python train.py --n_layer=12 --d_model=384 --n_head=2 --n_kv_head=2 --head_dim=128 --d_mlp=1536 --vocab_size=30509 --activation="tanh_gelu" --norm="layernorm" --norm_place="pre" --norm_eps=1e-05 --positions="learned" --qk_norm=false --attn_scale=0.0884 --bias="qkv" --tie_embeddings=true --parallel_block=false --init="trunc" --init_std_qkv=0.0375 --init_std_o=0.00938 --init_std_up=0.0375 --init_std_down=0.00383 --optimizer="adam_variant" --lr=0.00135 --beta1=0.95 --beta2=0.98 --weight_decay=0.21 --lr_head=0.0124 --grad_clip=1.0 --warmup_steps=239 --schedule="wsd" --decay_fraction=0.533 --decay_shape="linear" --final_lr_fraction=0.05 --batch_tokens=131072 --seq_len=1024 --doc_mask=true --train_tokens=447000000 --steps=3411 --dataset="wikipedia_en"
Each number is 128 + 24 x the weight over the matrix's rms, rounded and kept within 0 to 255. Layers, rows and columns count from 0. Numbers have three digits each.

# layer 2 MLP up, 1536x384, rms 0.0507, rows 1279-1333, columns 128-255
082133148114124115134114137126145129119109124107110137142134119136096102145116125101147143157084139111140160119111108094136122149169131122156133136131110144120127131090150143118117136135129110167107143107164102132101138084116106114156127146119154116124133102169181135094109134101136155127153130136130134127095153114169169142157117163104136139104126086092131159162173146139147096097151
100116175128111082161132130148116151121120116112104138142104160176094110103108097132095140125108115087139173123130126125180137130166119137158091115134116124122102142096128115112120140140160122141111164104162136100107144120094126088166106108127160142118109108150142145124124140111149127142120170129162131139110136109132147164128090121139131162087108116120133159146151163122112090115148
113123155136107083102048099104131153128093135121124157092152146120102091204137101103127119098107164145171157086121119128140106147190137153152112116162085110117138156117118143139121115102108166143145112148120061161104132137106131113085147155074153129143155165116138113120130100152118101064126122133098125148137149129149149085107074119105129112086103161164182159153119149130150133111104
087126108104103089103134109168156112162115152128107120144144123158104130131112122149130125100145137127145139162077095103120165143135174182110091160181136171124100151120127129076115137134130120114155092109143096169146127114117142106180175084126138092120118160131111150111118106150093148103159144163140164189101121094194122190125125120167168129110105141122100119173130136176098118135113
117133169113101154054133075158130141137163141144128111217120144074158095104117071132176144078125115161162156157100145118154112126131105153130111123165096135085148133105177035129119114155136147091086158140094143171059140140075123123190103119146141099150160116103157134085127136092156084099153132111103135121153159105139148120150079121180177108121134165155183134143151162109118111142118
126125143111127133105086095153124105136135127149126133101129100153154150132123112131155120075107139140097126120133126119139116151139131135149149148120108127110130134121121092125119138149126133181135127107121118119138151129115115155078126124127146120116112085167133192150102125147144117103119124112147129110134128094127144144097104127120118130126077128101117110128120148139120111124128
126110162125087108129105125114126136116124139108119135137125146113127117106106124128108134112095123102122171150122166131170099140167116137117129158135126102130116087098137147110106147137161129154132112095155122154135112112088137120152133125073125124127174086150176128138124110103161126144158146109128138150120147074188161121143108132121122143096085158107114165128132137109109096142147
114067126121113116137071156145123141090141158101125109172129101095097114142098117103151111146113119127135145131141102118130112136178141155129122110126158145085118108116121139105114142118133143109108119096154106120123162139114135103152115118086140123127125124149167125118091129109162145166138162165166139125085122125146143154152109128125159136075120117131133158144151124153133101130134
111110095110102100159109144121139097121079137113112153124142124119075102153121148113134130131116128156125125160142153108128122149104158141137126168166114120132117124128130107103144120128130167144078130126171078126154131145140164111101143136136097146100184158097122165119121128169133134121141123104180096145163106075172148185104156155142131158139086157122112089169120150160160126181108
125142125170155118056089076109143131158137127122156108140090131130102123140133136088147145161112081107099114159124121133125094134090106119139105150125102134141116148118131149078127129131134154166086120126101119165119146157139107122103167147114104085131153142135132090141122133129119148100104112092148152109128153160120126182132121135149123136107137117151120085144140099159107137130104
116135140142137141150124146125115123121098083139169121111159088126090111108110100129097131120130092096103145140120118114125099104169108117128178126131142160122174113072153133154099099150146098147087154145133156138111144150120106116154113133146149092120121106166140085134118146112135147153151150116143135115110146124086158135108110154158081148144098131066100144157151174122151106176181
111142122143116114139139105171131158147109098092141106080136124111121145117089137096142127100148112130170194167101128088124123100134133171124133135146125136146159102147126115105086138098150129127153159110135147111122104111133167095158131110151144098125142133095129160102123116109132182071174129086126142207141107138105145169131147185122125129106120137176092149117169097128102127153104
107195132127117072136094127132133141138107118128113133170127118097135106090151124099115127125132078109161093132099125087143063130136119147132122149157179176065103186134127126088130112111128157139146083119167073166095173132068130120100161142105128091088116100144156172164150115113120141151142120131149151130144140133131142194186111175101132123112066198137171127165158193107172067157126
133152125112115118095129096106116148134129131116115120082134093119166136164119100149115098123142185124120168114091121098125117115156165113128115147097118124157143130141146143139151142125135092131161144110166138159143189113136142107162118154129111126117107130145120147125140136160129102125150107159126118130108129119102091138135118128101118104116153150123137160126136146132146113161162
124146117080104176144134057092098150070129125134156081101124112092108152171137092119137116103174148127100112186102122121138142126123048088142125107121100110109134085159180122142081152130148123140123160129116187122152142121127136178114141114132139095122173159104165120122121120157182112117156110132121095138125124115119132170120120122092057109122127109073099152125137101131146123109184
135141155149090138084119085169123152168102149119083114178126118111134089119140149109092148120099141159104121134110135118137076173141098156139132126138161132112130122082125089136138145115107140146131110133138131145109075089144110132104118132131126104120178133113135153103136112168152167117143145138099106171124143103143129123133151153156108146132097139159105131136114142166135149114115
122120131102132107163133129104123097149136145116160113125140132125137095133128090115100140116168144105119165169148155091129103144179138150118116143141118156094112112137130134125146133137112139107132091112124137121153123107064104126129125128109116159127116107129147105117133114140132142140123138143100134109112136129128127114156133098072110135112168116136089136142131137132131115157149
090163101102092147147124125110116128105111121125092167174138137107151119125111127144122126106164122134147131122125121141139108140163144148105075092142160132143129140132138149114120116124117140147165130133127134125133106157141148138112129110125147132146123122131131122145127125157169134124117135149128150120139152103136158148144146161132141174146100149159109084171148162126114126074127
112127139094149138107119115123132137154103143102099147139113093110112132128119093119116136081105135119122135132140107099148088156163106148103118141143142116073145093108109131128116162171117156131113125107170121148087113123132121112143172115095150144107126139157174134104126125136195107123138152170155133146127166075125139183121130176096152125130119154129151168169164127154117066094132
140131102126150144113135116135110143130115144100103146151111114137121088123097121107102128088115131123132138120114151124121112137132138096102121144149121123132105134131119140144138124123129115125117103107135105116131143111118104129143129138109123136115110144127115132112104130118119123114134138108158105151121130128118153141145104157117117124118122127134130143121132122125117140153169
103118091105128136169106150121102118119064123121062183129125088112154092133129114120121084138118108139108156111110129114145138160188139176142130104126106113092138115119120120117149110113086125152119118134136060131120107110135116170139193138146134134137107127119142140124092113122147114127118107145146127142104132118176120164131078166094130135118105228127101137148143109130159119102185
087143118183094143141119125123118124136118123120106112147106128084153140119103083106124134147081096147118148107114106121142145166113101119137162133102138119068164128136134110125112123140099131125126154106113130146125075089118135107145091106105137076121097107144128161085117102117160157141130139166160170109093129111132152146137097173101141131124103142070166090120142099146113110131098
173135145131093099124164155139163107147124101142114117096143085129115085127114161102152127162064138125119171104156141129142144174146123142124114151105091118121134090122100103133110118178161097147114144099152098110139153131107094100169155111114119112116098174141141153161137094128104182131127113125116160158152134103117139100099112121177108165140107143114139152143121095165141132095153
116138202201147069102115149059133122121104131127136129086095153148135085202134175135088124105136137117144130081128120137137098153117177101136143163102084101094182125079115117123127078087153139089098147130118106101099136054105148115086152084126131118133100166145109139114078128112118117102138155087141138123100114143075128104105115136152168176083156117131152137140146143136127099092173
135056168177095093169088130101111105091113106145128135162125111103149110099144129109090141130129144083156143114123124101153074143119139122118089134144149113049153110131127150118129142121107110093087150132147113124108148064089141107148120056166151175140175116123179143100109129094147083150137152110140089145107140115132125145146129142106146110076162121147138146142138127097121105146136
091138181128085128149095095115159112124102151094123121157106129160108114119114112146108127109104167100123156141130122117156078147137099136126126121121110127093117121091121138076106134120128100124128092109131136157104141121128120132141148113137136127094161100158134100125109108129145119107154146115129116124138113108141155142149122123105137132059106133080125142164122155132130104122151
107120143140094142113097112121135151120099140110144117142138137145072101111109110120119124135103141114115140141101125097144134134137113128128163107139117112085127106109121146094100133132130128140118120109181164151108130110120146092137143105138142110116130117148148125120121132082128099139146142143136154143104109092125151149136135142145147151100116109118122138164159159124121093138154
112115161160090167113134141138143119141100131116109117172121149149109124120115120123144149066134158125140169130189151130111159145135164095151122152120111112120112089121108139155142148147113113139116130144125107135126127139140138098198111148109138160151145107184123123129149148106159148108154138101175128146143114071115159134133099143157130086130096090098147120146149166133110128163128
132139160127120113111134155135129152161096104105110157136135097114101133147081118142121133120087146123117153143145105111168115137176109144129127132126137131096123120108119142111070159126114114157117167101193134144082147116136150117118118098109167116107124120152142148096103138110181117128159149161173134135150123068108139181118121176145137156101103162081116166166149143180148106130176
090122132130094112130107121134131160129119172079131166179116126150125106138118143103111106145112122096163148134128127143160090153131097168143122140139112151081095124117127129126096150122161147115104108114143148142081113094120140085110159115116179137134149117128190103110102146108171123147160157147162130122154154097143128206158143150127148162087114133108109181174162149132152077118141
107107140131100128131116135124140158121099137107092107144113136148120124147136118147114132124110128109105139161117117119159100136130160153131115144127120155077126134139141154099119162136137118129126116098156111143107098135126113121129152119092149139127158138154118139106109167094133136115132169131136155138140134109165153145135124162133133144061112147109138176137138143160125118120146
117119134144124099129097116162132147135118162103124127138100108124111101140086111108136157125088122098143168156151082107158089152135118181140120147126122117114150104105159120084099143135156135128132098095151142136138141136129147102151132135100144104142157114175175159094086117110161108152161167123148154118088097105146133135154128129146130139083154117100109126144145139147114072095126
157154116128126115105117144084154125128095150127086124090132118123092124159121127113111136126110138130142156140162108142112111160152157160162163134129087103158138160111139166143142094142169164159129159124136089137119161142097134098130133153091141145126171140099134114138165121113111101080130121108125139156133163131155093128082117143146086119126168134178148156141127175135181140161161
088123145132115078137112075133141163124086149098119101137095136146079124129068114134142113150081111135140146127103128107178089154158101159145162150115146132138125090108123134085112144146149123111122097114175106159081121089088107137153122093068157114130168136136135144139105149113151131133139155134141153156115142098173144134143094165146134121088124137107129175185201124161143121157157
140099135143128108110113127139137151123125122086101163108120131149123115104084102123141142076106157106128129119117092079189146144123108156124130122129119143120114110089140177134097128143131105131120097108158108115047142105074124070136118112121136122119146108141176124101116168109157099117108128184113147131102140132118151126160111141144140115111150123122174121155150125127107107101180
134137136120127133088144141169110170140087118145157129161101125152090135126074148106168130106145117128165134127113132120149121092103082132116077162133105123129148095108102089122114118126158142135153164129151120150139136151111135097106156093135138138121105123149142105130121153115152139137167132127142140131098158128107144139119117181118152092128105150093200102137164157164125094136117
112123115112091148118132120100138146138111132119070140137105110105111125107119131158160081097084126126126147127132130119159101165154112140133120121120114145109094106121110119081108130148117096114098143100169097161102161149147101116124160108069127126155159139153152145134083134137194132122150152137131125118120130046147148136133134159144149163128107178101147168144142138152122096134121
142077119169101093118156157199156179126133145120146157134183107184115135149140166121110121111113143140177127160163104099122133106124124124129155138152078122098161153139110148118099154151163115096169112099121140144105118108124159127150115126121115138126133150128132126117149133120127174162123148112130105170101109131133108125178144093118165118118108129121111133131145147139094081117139
137138111180131111140105113111154125137098130084130128146160121145108133118092160112107085125051127119127137128099075116114118152150143141127115081128091144140119105107069089164105146116131176110141132129136054141078123128149117159174133111112135118131106119178134115124085158128157158107115136125163130179139081108119093167124149146143161127135086141135111105126099103173129115119071
086123163142110120170105127159111141113095111142127158123137123129132094122131133131121122127112126120136167146108103104196071143143113134131144127119122131103126108094097153102114155125142123163112089102179111130090112123126136112124152085128119145127151122166195147129078089090174122170128158141158145132110130093150170142119103163125117133086123127103097151194176133143140088123200
109073152120053050158142102068135125147071153109108146209130100136073094128137101109085115125091131096152140192093131097165052158140119121120174145118143122079134129141164108075118174150109134098140121093133118121147125066117164131127186138175140117122211117109160122102095144167138172113159112118157128128121140051141134166150149134091125136132153181099107137135197116186093112078148
087078108095068096186134102128137137163134172081116163110151146106112104155142112099130137116118156117171159141148104083140111116124154144115108139128157142095119137149118166126113172135129102147137128042123075165075142143123109100170163150118121147108169132129152138129126119132121136097147111113145099086119144098137104137166135110133120153102096140120187203168158131123122075129158
155121135129101131140118094160127127118117104149140165141179126103093117101133130110096155122139127127162133133091118104117144115139139134120139111125154112129122136089188189113149113082148083150112112110151100160123112116079134114092134145084144103157158117087106129133163115111127093085133128132166121165156141133129148152129074131104129126096149145140116118145158116121140109115116
101121143129149103124117095078112139109123140162142149121082121116062136146075116116145123091107137149143111165093124095133056136160122174137116141120177118154102150113157178081133167138074095098113118142131105199113148157126132064102100120099119087133150164111144166138136140089114169137159126087150136110108130110121143129152106139139156132150118168109157149132160141118187149181117
146142125124108100141106110113148125156150144101143162110122125122107100077123121111151115113067137126141169139129113138189106148149132176134119151099114138124147137114105137085133138125126147129101123129187136159133123090102131124161114128067159120165139130163133113096132105090156124114164136123137155149134133112138127127127118140128107125074110133086107144154155140140125108171134
080136127132136106102095113099120130114098136107125155120115114145148141121093156135141116080107129099114182145122120111144122147131115139155136138127126148140142123110148149114135153139095138139109119135125135123086146109128160086073127127111124136119099110166144150097119137116120087091130122092123136121122133138119143147156123130132135096130141113098139100121126109108128102163120
127114128130122102140138124150107119145113140101104097129119087131124123129129158121120127131118140135130144159082131105147128161159137085152095100130144126134142081102102119105106136093117097159122164137113123101140124092126114124138154130159099120120145128163164152091140130162120148096166133168116151139132102108160130147173121137115102102116126171128125098118136119121175119086148
121110164137094085131083094136112138154135129107101142142109114138134120144112096129117143123093158117107154151140093122152107143148126141140140124122100121121108116101164164114112122143149103134106106075133103152088138110111125113132139130095118091121158135147192141135092127102141141149145147124141165124140147117101147140161094151130151168079138133108161151143138147166134087130147
139130153176084162100118109103166088098152127092124166194083113126138133111138102126130144175140167102128144144107132121138122101093126172160139160106156129142108176111148135060136149153090110080172138134095168121129111078086189160173163123124145098150185148106138184180132149160135122087132166081082127101079111110147143124186084152201099107132142099171176127126115167158062150125174
118106168099102110118098102116139153128143111164148168143109149107100125104092145126106096155099128140150160159121132123175091145121094124169099150095144125088121142118121138121090140144128132120129107116110122155076145113121129113126119110100155115132139118129206120125128128099164128105171174142136159130150161083141114115152099136121149141084142146096152151142192134126159123115109
106131110158103133129121156139121147120127100146126128118133129157107142108134153114128127121122098124146139116120143111119143092113089151153124138107136111132144140110123135116103127125184132151081151111121156127133106104155135130148129121148110096102121079164123122121116099129146096151160102087122158099116149094120173144142118149143154130109106136092142164138153159113135136125135
121100144138113119136082088134110154147100121069074107151151107151086125129092108153128125144078151122125172161119103101176078117143114130141125133110124130125141144103134154111099136140154125111136144089178154116080125111112120097129144091101121128142123105163173162117109104106173120124144140128130113136122106101156145137125081165140173127075120149124153163128165155144151090103166
123149159152121132102110096151122133096096147136112128146138159143132089087149096133149166113130095109128089130140117138147118158126101128124050125095132157126085146118099146133144143116136178138179146133119129137119124153141105120085146096129125144159111183096127105097181119104112136122141133142099146138158140103129143124157132113110140118101066137150107129157139115140127137120116
113147191084121127176107113138134146125099136079158097106137105171117094182147096132131135165150149109142124135114133082164074125164107129148146160133067117094146115127078129134122130096116128139119115130121124121107167123082119141163107070149154109111129112124142134104076154088141187157134100115146170110087137146104122116187072164117091167077133140164138105158153156151136093119151
134139119114139157183146152153088112124132115110068115111162105136112089111174112104136107153116139100125142125152150141151132159121149097142162075099131134143140108105138123124070155139111122175131153100146132105107166146147087114152101116123101094122137110178140136157095119121199157143162100112126141117122099108150096114129088134102119169124105131140112154129151105154129116119123
# layer 2 MLP down (transposed), 1536x384, rms 0.0264, rows 1279-1332, columns 128-255
134130104124099121113131150144153108128132125108125123145134125150121145126122153133100116103117099107119139120120127147143132129147156148152122106124140108126119145127133128123149117141135125125125136145136141138132116124115145123114134094111126132129131133143131108138129133135136119119117128120122129131130111123125145141145136130120139112136140124135119145112118124142121135111142
127146139145083131137141092118127131117087126141109148163123123138110137149131113146144123126132128096136152133156123131182098129168112145151119127135110147093107123120149138146109121169185126123118124159160125114133145117079111097129156146102159124136133113159164131116142112099131125144133095143142126127125097122141144128128131152105158181104098133087117169115095131131133122136112
098137108122149152151082091154137000070215046156098124082157151083129172142115095138113106122143098082087128113148124099133154176112111076153160201115197095188100187119146141159190118094066074139139091183134115120143053154141137158146072146105130165121127131154120089111113142183140163156101139123117138110136133170115129169120080156062186119117150131080124091101141110138144108090153
089113121139119189145132132083126149076054133119121133071094137161115111140105130147140129128123127143131130131217114142151180102167139112122100117142131131107134163131153176200084115117110080137127149094108120104125139107128166175143094145125164125112074122118115115134150139094115088130123110140108111120128122148107115133142135134123124081157141113130127102083116107162122114118128
127150101172222148092129168118117070149172149154112154093090089117096075159096184135144111121179119141175126090068135108183123104113085121163212157130184170131188057116107145160175100147185051055097105163084140133211044101052128079093107219181049179155172056115197182100140092100124157158149093134087156147123120136085091153127080181094085099143116068177072138142158180171133048101220
137125127100126168129132104157132139164143165119132126128125129100126157150129148138103122110105127122114098146147140113200129128104139123135122142155118117127148127144113136145105112135107135115131143157091135123154107134114123120130127089141152124105107169107098083135120123105140115121118128127113155160134156119102118111116166096139145124151151155175127138115128128093111141154124
117138154117100140117123124138130128097126135143126122128117135109104137129108151131118110105100109116141129134130129153171085139170112140159136114146120127134094106111124148114105117137169165119113135133156125130119120139097122094132151115104167106146150133146149114126119112092124134121165123123143133112117088125139130141141103139121123158120098147121119152112129132151147143137152
131154155104099127134130157146111120103125133121161155126098165137126140138105104141161085113086101095100166158105155127185075120150082114151122134153125145121079127155127141118107141116168161098115171148143115156128148140116096146107135114143177148162090126173137152151067094088102164171149144124151103127112112136125117144147120145132160196146100127126109147097089128120130125087134
158153130126133162169143152180109088097131129115099156182139139126112192062086138126159135140156089101105071091149132130123120130128135068125117132147124152113172111160071122147104078197102101093156158129114128113100130120138149142151135133130170109119023142131162117145168151100104137147118109146133157121157114140129153103159094084143138131136133083126098111104164082151083131108215
139197153143132144137119136115161144182165152125161126156120134149121089126119150102124150109160112158125081098083125146106127136105104130139102133129118147136070196059134131100137146159156148113106148155146124146122118102099138159191133181142125092122126167151148128108131146132110095145125151141134120119136138131128126119102141177127139095116127091128103126167122122131143123159047
117146134101107140167090169150166038130109154120165139133152137125084136187119144099091084112117100088117148159109143116200125088123122135147144173133141093051117169128096164217105112132147110061145121180155143104103079162073168077178134112103138152116158075109153111155153136161087115094103129153110147162114143102153176130192113147101133096196130166132085130138104129093116086155165
134100077164154128140050158080146150058117140133154122152193122090140133172116157132105167128075150125109148119127104180181175100111085111132130096149106098158087106140158173150117102138108111097111062176131146149114120188133138112161145093075162114100106124153131126140148140139202158124123157142165159126156125136084094113097089113158030111152097122075142145104119189080122175153155
136161133143136052121162156132138133176158160136222078123107084115104170088093172141082101184074117149111098094157108147195150121088090129137156152127163168106098213123148126175194100100154035175104129167159169103076094070130102188120038113086129118127137169154190107104187104077097045155183086071078090131119164168114099196143175078137117091165104130122180106187144122085150081136139
112144121096139132132145153139135106136108160149140154144089131148158065122088152111139129111139093169158102127131156109108140146076097111161155175162116101135129150114081080166129132139160129128087133128126164143136128126156123149077155117134150133106129129118135088161110141177132154119161108127123112138116116113127124175152116156122152108144118119111148121129119136124105160125129
153138176110106164156156068122089180152131112159120144137166138142101109150110134106117142162127136140157156140116120135135147152116185107112128110141133159151148192118103076168122120137191122129129167145136127159115099124128119090140185070120131147138109144101127120155135140141130155116136143088124090122132113096141147149127192109105127074075073106105123097138148063121127124166127
160160170139156151140125147149138139102136169160141117170107130061134181147119095137066103138114119147106163134186140107169159133151128120142147131125171137106108161143155118171124137100140110115089103145126149127123110187165145141130138117136136165144123083068199082137154129113072146135105117082093142143106078120122158087181134073137124077165125109106109117105143109089108116159153
107134122138159133119094138140123118162117120155155096127107131131132097145125138120124145125134127145130057136099123147189087127105104127111112096114111134155143141091154124118140159123114133138147142135155128148116122135144139149097126156111133105124134116151153100161129138125166137127150133132091127148125112116096119128130142115108104144135129099146095135137126093099132107126078
147141097111143164120130139123141154130139119118120079157155135143131073125121149113133144108144090128104125126160119127140131105127155108109127121161123164155124159120139122104121115156154130171077098150152140148115145109110118112158152100123126140135132127100146172110114133121137122103154150039138126115127125137109123124106115114128100139124071129119125103090129181155098149127112
139155120114087145125135087127109104136115108133111140120106141131125133134122137175104116152122131114122111129121125135116114131127130109134117124121103119119124140123123138142157097104133124127097127153115116159111149121079133114099137103099148126152133127107125147139113114102151098112126130131130109135121123118157105147141093135126161110099090142137145142118128125141131147134126
145120117154128146143140142130116132144139106116123122122127126144139148129140153109135116164145136147110123104125120145181128109122121113117134150148108120146137152097152141120121123129110155114149166133100142147121130127134134146107147130134118122096137117112115112107146136158116106140115144131144101101133141124121110129118139094110107128137116146122114116137116118106112135130093
067168056117153077190109176095112075147144121134156130168135106127133154148107088160129153106149150149109155107158170153116133097139113090102163122137132117156136096171113143109154127115147108097138150159140096084101197151171149124091134138179169182108149109139112169146166095115112147129147106117140101113131125141161164143137114157112148165121118125113085145147087117084105143091090
110127097130137133135093126115111105124135101122120165139118090135148123119090161130120142136117139129106100148097137143140138121121098095161133162148129131136136147146135128141140129126111134130095142109114160146125130129131114124104122154124132137134092122159125117156143139121114107143121136136100123117117148106143134121122156147139112112125127103103114133137126109125114146108158
105119114125071124063164135116113170087120135125157122136117093090148090136143102145148145123175142138146151092143137126132093164134111108132184149166097179110137068159135127141139150137124171118090079152102156133081094115137119169098185119138151139137123093094115169150127139154120098114180127089158154102127157137083133128104130170114073126110149096086151081124160175152132140104150
086136144083144103154123166081071134099129103137126128113113145129155142119137086157138121140190095124163150080084128090225075121139133115122146175163142133156179127126118136143117132064120127138142120143108099100134163079126110104087135097147141153184124125147132142130086130112129151126155102127116135164108111137048080099135119104150129153115143117137135143135135143156098162120146
135106153111141091174135164125119146106147127102072168149107143087152159146139136150150182161133138126139104111172132177084110105113165130155175131134134115159113127160158145136151148151133106105125123202115128104130078153101147102091091119089172144134124168141109176107095130087094143102132099096128133150129124173120132080093124114120130113117144104078117122135087157148125136149121
126155151139112132115144107138123132099105126122133135141122122124097122116116128179104106130121126112118153123129131155168106144151125126127107139127131127130108122126134118118116141130145131123142130134127143119139110121111132127140116123120144129151147129151133115113120104087141139133146114120138141122117096121146120130120132114122116168141106127096104135117111142131127118131149
130150138113085138137148096172137118126118118131151155161126121143119123110122148152119110120132130117155173133109129136176090134167095147150082121116115123108117120135117154121108132145151122112124126107171116132110139122094139092122147137108155124142129120162145156108158115106157124144129131148154158120111105125149134135132098145121142165117103135111108162151132141164132103127143
130114117127107160104144098099140202111108077104113086136120128173093131148105109103128123092121169137172150136155137152158194117141114153128151132137150088106134087169101113157100131138189151114162154132125102173121089133165150128167135099172139136115147177089128167102100153150169124113145148141135121141151151139162128171075136110131115086114066125113133160103139124174106148139090
155135129101129131149141107120122127113111137124112128122126120139122145129128130127078136134133149122147146131118131135173132122139117114126123132126128112115118106124126116138118127085149137146125112108148120124134133138124115119142136141142127149149141117145130125119136111127137114128143132121130123121122125133113156134135144148129121143122128126128105148124132139116118116122119
145091132111108150132130124139137122139110139085114118112106070157142158117117134149110146119136122090142163135123110144145131142161124166107156135125112158098126142105121123124113111133133136135103144101150138158126135133151133120077128111154149165116131138150164138128133133117142126165118111140122140114108134144131122165184129150136131125119118145124125123135143115154126149128156
126149151143109123131129127135129134111093133125150114155119138130115129130110130129140109118131125130134126135116129134188111147179122132145118117123115136142104090120144143101126115132154108124121114144134119149114133137093105112145163110132138142109135144150158138130119111106143122127125149135112126116141106121135129158123107158147150154121109137104121166107104149133113126149140
133160157156103130140142139125139121110110155112127146141128140154133136127112143155108119130146127124135119147122132155169117125140107141129112146144124131144103112118153136150111149121131119117140118130130129122118114123118109130124130138126129157151114113135145118141110115124152137138120123158134114122107131120117126154129141137119138160114128116085116145129127161130137129112115
121108159173134145108140183137140085137186112160159155145135138110156143097167133146153132145088142129136072111137094131156164166115117138124163151123130188132154155120098117124126127099144093135135078135128135122165082146123100141153122179093116140104129109142145115139114171178132185178110142127121125110146157167097140152116111070136147132121156057132169104109130133126152141105107
134139109158115119126173111112160129116122119131116135126162132159097130118130124147139109133135117138148127120144157125161120125142136140144130139117125131158123093134133127147145144124130167114098137137101150127142115155093145120140152120124115140130095138150139108129115116113130161143122094118134124109117118125134117143136108142132151121134126151100159142111124150127149147125120
127110119136093129130172177154131095090160125108159150138107145143150133135115152143130115174178130120142124101104136153205103159125142121119158107141104118135078110165119141145156149161103170131132156111105144118114136099106090082057142120143118119168124134093145138104114129145098131107109119129132092141107107067102091170147117119115130118166136138122124140120107169137134161129154
162149157153127137098133105097114139164124149129110152193109147104110108108119119114119132084122152135140114150107122157202061143127103138107114118174136184149110143121126134147131118117143146073151133151151131142122119074119153157103161068124149129132120158112135134114123110141148175142152156146122077122134118121135130144111099134171174091158110167107152091097096158148140145149052
132133131126119134134141071132109084121121111090118131105127145148088127123098152156130114144133160132155135167120131127225091125160133141130107130160118114111123134119130120089105158126134125093106125164153101136139124119111101140128123124115124104149112098134156150144082115097137148147146140150138136082129111113142106140127102123141142182161092158118128131119164128160139119090163
114158130111165164046121107147110120145106074159071162089132105125131131101130069121153133129140098127119128105079095111110135151087084163158146129132173192129112136159090076113128106120155122159170108108131115138154154186138085226144144117168118084117088168114138115085106128068124167132147103129108144038123103126155112129096161161138102163120151185133240129110141139096107174121144
133165114113127139179129132105109165125111097188160145166116149119133058138062110121101113120146121170117155082131143142186104160139113091131166121101178156165147058180108164131149100092108108171119139169160126129140118101112117133119163122203144201122119103125138117170156138159110158093128138095078186071169148138120107106143129123112144095180163134169163148098090096144156122133156
116122141134059138169131147158139108097130130110156145128130140086170121128119156160132107100164113116122090166110170126136115128134117150140115119179128146149092077127139150111126127145157141103118079161146144128137101108123126118131134120132128165120100103148131110108104128088171127132126143134134123109116118152111137148123159156139109113128127166061153120129183120146145121115191
123095173118020201127152070150111120111150122096084153142134086172160110105115153162097156094128089106135139165158143109156166155179099159135106090130134108178146137183166107107160166190091147139128143096134094135159106049074196130154161134207099137131130085120077110121229077124131142072102080057081159164135130151108146146113149164104145063128128132160136092135116140205110216091111
123098057034145095075240146059139180136140119121117220102137165156079168115068143134081177127097117090129115151125119101160173113157087140150085185104146156092157150153137122127102125156143061099141089131127105106109107120126129113109090217138136195136138071194183105149151106136092128165087093176095106158109155112098153122182141132117104071187171115102142158131129097107153118100160
121147123078094145150172139164122106124145074168116140150132149107148159129143063142098134147119089155136163132092114099169118120104130104123154151139129097150128153128111121107115104104108137127126105166120117106142135127124152168131094133101106150129155074122128127181103133113138164159103130105105121115154122105080107116146168128082148131179143099132155131112103111151174146156177
146133186128162137162165146131151098115135114119116125067141110180115089101110156134130106109133149153114162139156096106112165141150141161105154107141092138098108095123093133098128142177147098111129140156134127164167147188094128087117176087094129156111111124091138107163134144087079141112116099132130107149127143137131101100139147132168145149093142114093154162098118087064116140133093
145145159145095075139130104144140154120115112151151148127084123114120145088085134122141168118086126121136149126131115109165135132141124140164119146110135141127122157149146180104161127125141128154110119177169159135121103144104135103145130103093144139144115146133156106159126120118130130125154104083162141144137124111112123134135104139130111150128102148092136143145115150124148121123134
138108118169100164143136173119127129127129131117121098152154125110113125125127109124106129120128124133149082127131148122156155155125093128167140119159127125118147120162114111122132111126111150156143125130124116114118150149120134122099116114166130133108150116098097132161119105126144111137139115155113124135119103160131126124136104098151144102166144145154143138146133111113116162128094
114126126161162157163147146133148171094139162151160160154173162133149166160174107130081162107127148128144106166117151099161107086073138176160145156094137139088162118142136158125152159134157152109102128124091146140111106143123096147144139126137171135132104109155116087168158104085104130163109157111116174128095159147104154138121199107117093078172158147095123135121132134091134168141156
148143131117129153134115096145161133089113118144105153143120142130129129135118152127125124119136122092149142110098120119149113136160111126111094128134118121132093111135142164129100124142148135091143109148142126118122130112103124099117146106131140151132129146121160157140113113119154148113137151103144126127114130134144166118133094154119146147087134135132123159116133123134132145102097
105171132099144132165164145137127131167086094103173149130115169094145160131175104139215095085144100135120118123083144111171147110086119118151091179150175125156153107148150150111140146149086142145125117196142156109188100105125118194137116109140147131115130090165151178163094149123092147126147094126104139139141123133139106079167167133165142131161108123141100099134095108135151116163126
120142122139128132118108112122115132117148093130148141134136099136091130097127120117154127111171111093135119122160134125191122133121092134160140156138123121162126172123147123106139117138136141150110114132142157131121101127118108130099141151107147139122140140132144116139162137141116140136122116128110142128116135108092111125137140132093117100091114123140107142102127145108109137094135
134109113096105141158142178147120128133156113134201075147119138102093158112132120141110133080119164164104092111133143120166096146124126106093153142153143126138143200171088126111119099110110155131121118111159107153142126176109077131113134108108101127135110126105183139188095116102093170159088148091098126158182100101164090110100135075119100081140110097145134183130108111098135153112168
132138120122122132139171096112115136123124134144113143140128126146132113136118143161151134141130155118125130159126140129166147135106129109129144125136136126123130111122129135111112112113167101143160149140125113143110164163136117118151129172111144136132101127147112119164144131104116119148118113128101121100133104155130132130132124141135141132143113115096095132112132114116153112152103
164133088135152139166141110170174107125112150158097140139117124136108147184082155117124114135152119113132156129154136163132093104122119144169173166149106134165115097136093134191126115160122121138137123142129142126113111122140156140127123089123156128092125162132151106139140117122161123104142131095135111142132122089141104130122127098133122060154175124124152092109081119137129140144149
159130091103135091174092143114104054165103127129135176161171156159138131118140141088156151129096094110097120085153121112190095109129112115162136135136111144152144123164110106142155130104143204164106141109109152144171144150132093121071093103151181179119122126124154121111102138115131170121113159160189102090097128143102136151123144110118108137119096138129159126081100146115113124128092